From a checkpoint of a small transformer trained on Wikipedia: 3 heads of 32.
Each number is 128 + 32 x the weight over the matrix's rms, rounded and kept within 0 to 255. Layers, rows and columns count from 0. Numbers have three digits each.

# down: layer 2 MLP down (transposed), 512x128, rms 0.0235, rows 76-92, columns 0-127
# gate: layer 2 MLP gate, 512x128, rms 0.103, rows 77-92, columns 0-127
# up: layer 2 MLP up, 512x128, rms 0.0986, rows 77-92, columns 0-127
down76:129131131125130124135126127127128131127128123130129128131127130131127130129125131130134130126134128127128133130126129127128131126131133130128129128130125126130128127127130124128127128129125129128127127128125130125125127124129128128131133130128124126127129129128129126127129125129126124125125127128124128131123132131132127129131127129130129124127126131129128128123125129126128129125126
gate77:120144129122133130141102136097132116095088149121149126148127124130131090146142133133118164119127152146133142146118123111154150141147122110096136107119114139134167121143119118136131151146137132093133170122136134136140120170082095109090117121126131140154107110107113149146138078144115145134113144122119142128118140116129124110123154153092141128118120123114136113105106069109121133123120
up77:130139133121136133159095107099135118111092139125133140136128135116125086147156136119130161121130144138129132153108118117149126140134123110102127092113125139132171102154125107138135145143133117086138168125131149145130119172095102105098108119109135156143115101105112148158126089160101144139125136129103126123116123112121118102124159158087137130128122126103143133103097081113110136120106
down77:129095097146076162121173090142122142101148097111113143128115105146139138126106137131143100167119151166135127130138120129132116102128116112126145176149135103129130131110118129133115122127146122141133110134129115121166121149153143162075127092165139104136140107122120120081121105090133148136126111119169118141131136139144131116097178134128133138126098130124112131098125149111103130116141
gate78:116120120131138133117120132133124137136100118162146144133169135133127139107114126115123135126106105119126168149131145131127130144121135125128097126129134135103115114145143123137135099137132113121115131141118132131138118119141130143128113121139137132121109127129144139140121141131144126127135103123112121111136148114104115135136133128125128108123147110115145158128122128135146145126132
up78:152127159153107142156145136124137118117144133109118107119119113134126133135126118134121114148143146142130106115117111143163113131131122124126144129132138130120144146114124138141109131115121105128105111118121131122126129132114134135118144135115145122133161125130138129117131113116147132107132120112146136145122111147155131108121110126133136136141117139141115104111126118146120090120117
down78:147128126135142121124103147140115140115145139113135125125139122118140122132146141126150128115124142160139130119140137131138113095164146149153135116110146142126141127134129117141146141116139156107131130123131134130101134134125147127114134133131118118120139149132145105154129147138142123136154161117118129172121146136118122140125109101144125154140121131130103104112100147117152134129139
gate79:132134124126123123130135130129130124125124128127131135132141126123134129130133127126140127133130130118123127126138125126132125128122124124135130139140114123129124133126137123126134132126139133133125122132130126128138131127110125132121123121132126136126126129136138123116127133131122130142133136120134119125133132126129133120116125134123122128132130140131133130127137137131137125133129
up79:131130130130124115120141126137125124124124129122131136128142123124122127128134123139143121130130137118121124120133130133135126128128132120126119133139124132127129134121122127131135133136130132130127124133137126123125131130118143130121129126134124133120123126125135119122125126126127117142128134126134123131135131125139119125119135127131125134126122136138132121124129113121123126133123
down79:126126130132124130127122130117129129126120128127126116131111129125131127128121131114118129121134123133122127141140130121126120134129129137127128123136127131120123132128129117139129119134129124125127124122131144137125119141126120117135136120131131122132121129140131117134136128126135129123127135125136123126127118126121141124123122131121135124126118126128126120124123131124135125136129
gate80:158125126137128151145151165125084103129113164153126149124167113123117136145198175104128209123087148124140086100164154175079099111161136097073143076105103121071171104104124126129121158072171205131121105144163119104138189090127093089059075031163104119162135187121130143186098125107096097110110108115111113148098110127184139128099150122095102162130090104175105166093121170142181076137106
up80:145101095103116095144136161160126109120117171106134176161100145112145139139182165108120187087133095122125088117106094139094063094125096139105195098130122124140202112161117112108081157100159167200180087147150153096178172070129078095117104104123093057141161133130087126162138113117059104096141092115138184125130154088154121129186221089122123170121148121172149159076121154116149063131138
down80:136067089075183152070157107127159125153032135058090135127112156090155159102129094145087069118130106093075142087125149111184242148103159220084149129161103155139105133114052121148115139166087119106098096064129135129183143180085116129150100165194109106165163110131120096023138115153153097122150162105131147076156148166128138112122137125160114175104141157101130075094092134118058126125185
gate81:137153155136127075119123156119149135157115120140125160128107158114129105129154142149113150126128124118109126118141119156146130143144116124115132150110123142135136183121113124131131110130121133150140164153125142124128113149136120150149142107122108128135107127143130118127148104146107112131126100115148125155113154118122116116127107144132146145111150121118126142120132170144125097134147
up81:143135154135118091115117165121138135157105113131115144141119144109115114129139154155119141127118132122122123118147122151124117138131112123128115138106130137126128170119098125115131116133130097143136142146126123123139111137132123169157138116109105115125114115135120112109139123141099109119104109128139117140111159130111122111128107132134138140114151124101137151125129161139118111123139
down81:119121110157119124132141123124135106112155121137106113141154138149111129103153128106149118116121141111117142117170127151146160128124113126162175145145133115141140162150157146132107099114127088130129140131124126174107134162140133119122148119137129143115134122154123155123144117126113121141107113125138119102121117136100137105109163113134171121120127118140139148106171148140104104124114
gate82:067086090079088181151134111140078159098228125161136080089191189162097163069156117146111119137154156166132166113175180102135127141103129208195137145111113162189079089156094107207099159151188088178032173110142179129156142055194106102084182075165092104077106108102187114151132177110137172100130070132161181120122160100142202055089192144121137123094138167145121071081144133142134163095067
up82:091112133130137124140128146157125107055105023123105130172087079155176076122144140108132047115081165141129169081091090199177087070123120128090189169142097172142093166148145192093026057074102166175145163137146141213106095049204148137165103186203109070101122132108098123112065144142073107082138140096122126143089198101174137151206116167115148170182122104147102136100127177069088110018158
down82:198163095174185149105091154158119148194102162124002146210088097135128159170163178066111153126140163148137095141097104128128092184107106078113090153104129069071147161072105166056118133167151161082139134146067162109141189173031148163151096169097176140136132146145085107095095117077140089085206169182174075110147078121105098122117067154069088158205170141134117141153114175121169103093119
gate83:136130125128128120127135125123128119126129125130130130126118122131131133125130125123130140132124128129125133126125129135134133127125132126121124127124142123136127120130130131121135120127129131123130125129125135124119124124135123131130124128123131124120122122128126130133136136129120130127140126135122129134131132132128124125127129125123119127124133129122128132131129128123133139121135
up83:127128133127133129137127122138128138140124141127129128131133125129128129127127123125128128124137126131137128125123131121133142136130136121139130119131118135122125124135140135125127118134125122126125128127123139135131131134122139121118134134129131135142131127135132121120129132129127124125127136140122128132121124132136129131135125125133135126137115128122127131125124126138127128143129
down83:133123128119136117125130130125121133132123129128129118129129118130129132135131119126130135132129123131132124132116123133133128142137138128126133127132124122129124116133130133122127123129128122121135134125133133128121121124138143124126120135125141128132128127128137127125124133132123128126137131129130127136122128135125122134129126117132127122135127125125129126120132123132122127132127
gate84:119100114158133132125153153137141122117141116127131133122136150141103117120141129130125149106114131140107141112107117118124130129132119140140120147118128144104141122122110152128131110128138120123122122123140127129144116118127103127140138140112131134126148131136114130132138132135134124122147138146108119128126122140117137127099127129124120126117136117148120134126132122126132136121104
up84:121099113153128127128140146137144122119133110133129137120131145138108120119147124131127142100124134144101130119104117119110126132141120140144126132109129147111137116118114146125131105135142119122126122122131127117142118103123116135129137137106133130135142135140121111136146131135124130124143142143111128137118116119123133129109138134128128120115131122145133130123136128127134128117107
down84:133090101156142134113145149175137137116144119144141148138104163129122105108139120126128160117124124142105146109115133115131128123137131150129126130102127161105131128099124153117125120149122139137123126114150145130136132122082122128134130150116138100138142116126114128128149113117149121126150119141131133130133125154129146146108131115109153133099136117131116126147146126131130122129108
gate85:096175038092169116159127042062150145206209167168048110125115092091149202157164093178246095133137103135052163138152114184179100252117087163143198131204129193192210079152101153104173126044164025107064140151102138136111147107019050216032107101062156103136176227150131153099119127189191132148091114156167167108057132130232136163127097145085133042111146121077146170188094058077116123221084
up85:122182113126107042051186133134205135177089099136141125131110105096070051136148201165050012163071174149173165014067098154120104115159178171183174174170151056137104145232122187053059132115171144117186160122101099134131159136083180035118112129189173163118177163224199143137046134128080117104104255097148203146238156125105114056095069103048121100085069012102169184177130214152094101069196
down85:145092148179144155118226160132210099078139102185143131195115195137141112176125159140160167119111108128187148151207089139232225089151163168083143108146125068115099105161148169125143113211138119158191095191141087116217191128140153152160131164097077175163125160221118133168091097058069123087200181102116144062125091141164114174151079114228139122179124064113112149092056161215111168105083
gate86:093134079111135135120146127124181137096152105141122096159111200173137127114113131134078138162173172145149155133161124135169093124125170102127169094131156180108135137138164118151126096131134120140168134137168129146123144160118111152151131154172163105123151116181148091146103135138155127140134160158132149107106134113156156125151125084148149083100128094120113109143120093095154119060125
up86:154092159162124123086124169150064104150106139118148134092160107099110130117143117109138106056091103152077087060090165140092136103137060175142084156116108095102115117128062182131127155149124108141081132121104123114158086092152153127113156107101079143121110173077109180117175126105107097140160120131119113108153124111122124102098110136094126169141133160154120155095120168122125128183108
down86:142169121154226102101123127211127118131128133121095190125123107132168113125121151128105186072155115164125158130140158116116137170136139116114100146124154139161097092091148173104142108103105150175110153097152149093143123118063108061162137134110108130134216136113104132128135109103130142106149127187131111132146085125149135117115089135114114103156083100137076099158087173116129143089169
gate87:140120149075158125164169093140097121135095119172112112110163140108138152134121143132126128170176160169148115115147188175113093172101156217110127121112147091133088141085112136124116081102150173127101117155157056142161094173183119167118130083132087078118111162088146132089180081135154149157113102142090101100153140160083117140141140141125123104131111138083123107151132116143197125065131
up87:119145125060125144198158082112090118163121129175130092118148154117152135147118114142121142155181166165153150115171166145112129112130160176085142131123160074141102143114154134107116092158167130122097103128167108164109118163218133166122104093120097114069097139073127128111133086119144102132125085182091114078120163183077153146135117163121126108154171141114124101159151128159187164108170
down87:060129103227123146144082087146155128082127121188129138149098093103128149112129151163142145069115143115133121129162117136142117145091050081123127139161163118106118115166086147146131123141101162134075122145179142088180135115092073096166111145099177142152145058154174128093144160164137151106096162135147044165170143112125098143126130143163152101072150103116123161125146120129110182112135
gate88:126129125126130119138134128130133119125122125143125127124127124123122128123123127130126125126133134127125130131123125127121132135132131123125136133124141122130124130125128131132131130119129136126134135131122128133125122126131139125123127129129123125122128132128122123126125129135130127131129124124131125128126125125139131131125130125127123124129120125129128134137131134123127136121133
up88:126128116127124121121132133126132126128132129128128129135136127129133131118129134131128125128134123129129133123121130130137137140127130132116128129138129132130127126126129124125129132126131127127133128126120128124131130141134125131133128128123125123125131121131129122124128137130133122130136137135129128122131125122132122131127126130131134124125132116128127123126136119128125132126136
down88:127131128124133126128123137129126139121127121133136125130132131131137124124129130127136124137122124128128129123122129126130129124123121133128124129140118129134131128130130122129124121126129134128124127123132123123130126134120122134134129124125121128130130125131123127129135130120125122122132128134123132123136130126119123124123133126132126120116136125130130129132126125124127122138123
gate89:086114101142176127119113113130106125122125133122097104142136127142090098159149159176159159119084122115099119103118126156156106108101113090102153102115146128160145151134099160133110109144149107132088095148129118114093086157136115110138144065097105161118155119133139094120122116156118118109128175145157113157114146123116132145071201092132145116109166138148115117150122176126126101125117
up89:179138159113080129126138137128142118129131132126171155115124126127165152107095108089102096150161133141169134182134127098100160137162144175158103161122116122108107115133150098133153136105111160131152151107137138137176171099106136136128106187159139121135111144126114165118141144096141132155122085092109150085133116135138126114178059149120103149147079114122134131118137079142133149129137
down89:142133139095117131219147153121176142122118092121159098177161066148140165120125110062091099159150100148165140179078134122109116172166108138170113161128116146132149106151176087070143110111159194113114132126090148125102206081070090151147076133110112132123096171140103148146153145099184148108094137157107147119120121136104155098184058171123117112177117117116165111136162086119178140170115
gate90:123149138140132103145146096142126129129139134096137138140118139115090101151139118139069124106092161134129152122078125106111133153130129122123137091124121107151099133095134170179107145118128179117140134112137167166110085135149099130106126113105123058148164082141126122162115173161130148159166145098133087121157152125109125110139168164130159141099145102130123138142113176112171128106157
up90:119111128106122150130096159118129133117129117165100112118144126147165148092123131123200131156162089124137103132190108147139130109116134131147107147131139153095152119166133094072147100130137077129120139153116085088137163128120164128142127141148140177091088155113129132104132094099107120100100108157129169126114105135146132150129098090122101119179121151125140117096138087131076141122110
down90:153161142130196116117139126129145123143104099101135112155179092119141117086165098121124123124121104141114123100160126112120127131124127153082107120128057126143094121148165130089147116140136123154107129141120131106151151172147176160129129122137168143095087162091130165145156146111158132177108155113119137125149164154082130129124106109108137106137140159134133120091148125103130123114104
gate91:128105167110149171115089108132124173128128142110093168129117115161159130150120149089090124125136159108120098144125110161111125152131153156064158116101089110117121120161136096111107106138123087122126129105107172155094136141147148166130110114086151135130126152117092094130092140118082110139147148142114126133118111134105112088145138117144123147107136169126161178141127134120091081166127
up91:140106153107149167109113118140128179127138118105094158129129116160155144152120147091101132124135168111120101145099124156098138147122139164069152118099093109123121127157131081112129095142112095125120118115097178158106138139156148179139120104082150140136121140105093087146102135132092108143151160154107135128116106127093116091143130110146124157107130167132157174133134142110086086155122
down91:137137149156141112152108076077125108149140142121111126109138155143102100150151121106110143080142139117107123140212092110090087133154139173102117111106159111162159112141087083130152137087153130110129172176110098163113131126093149100140147128131125138194112129153114123141169158129115152151091144142164113136167087079110180105139137117124133093125153124124180143118143056172145123143174
gate92:074150106090139181157092138098092069097156130142051140165181111105158124093172126105155158155161151185165129112119175149154182117127164170149155093144128034190121092170109156137124186130068129108101138073000161185104140135078142156106109116137187099124117138173115104154143104134136090146127136140114148130078148134139059147112126131128143107117132141160067122128150180112108147157101
up92:047131094157129167123121182083113031132146140146108090126181161084176140100158123118179165141161143155153102118146145118133127127080117162153132087159168076187121123173071135165106208114103104120108098110029102137139109131101129156151139121103176091102151148205124115163175149061153104128112143116134151116070102118169074115137101132088158109120121149134115110137135208048098174087137
down92:174122254130110114072063141078188087178120081073120190102083148097158121181103108150149099079101070103100087144152137210129200102088037090060162106122129095130126121098133085130058165125160077123145144102138064103112117135199078214190145110130138091166130138153140144158176080103155084141094111061096103121102118101173103112152164179140131117205188201123086117102133118121135126081081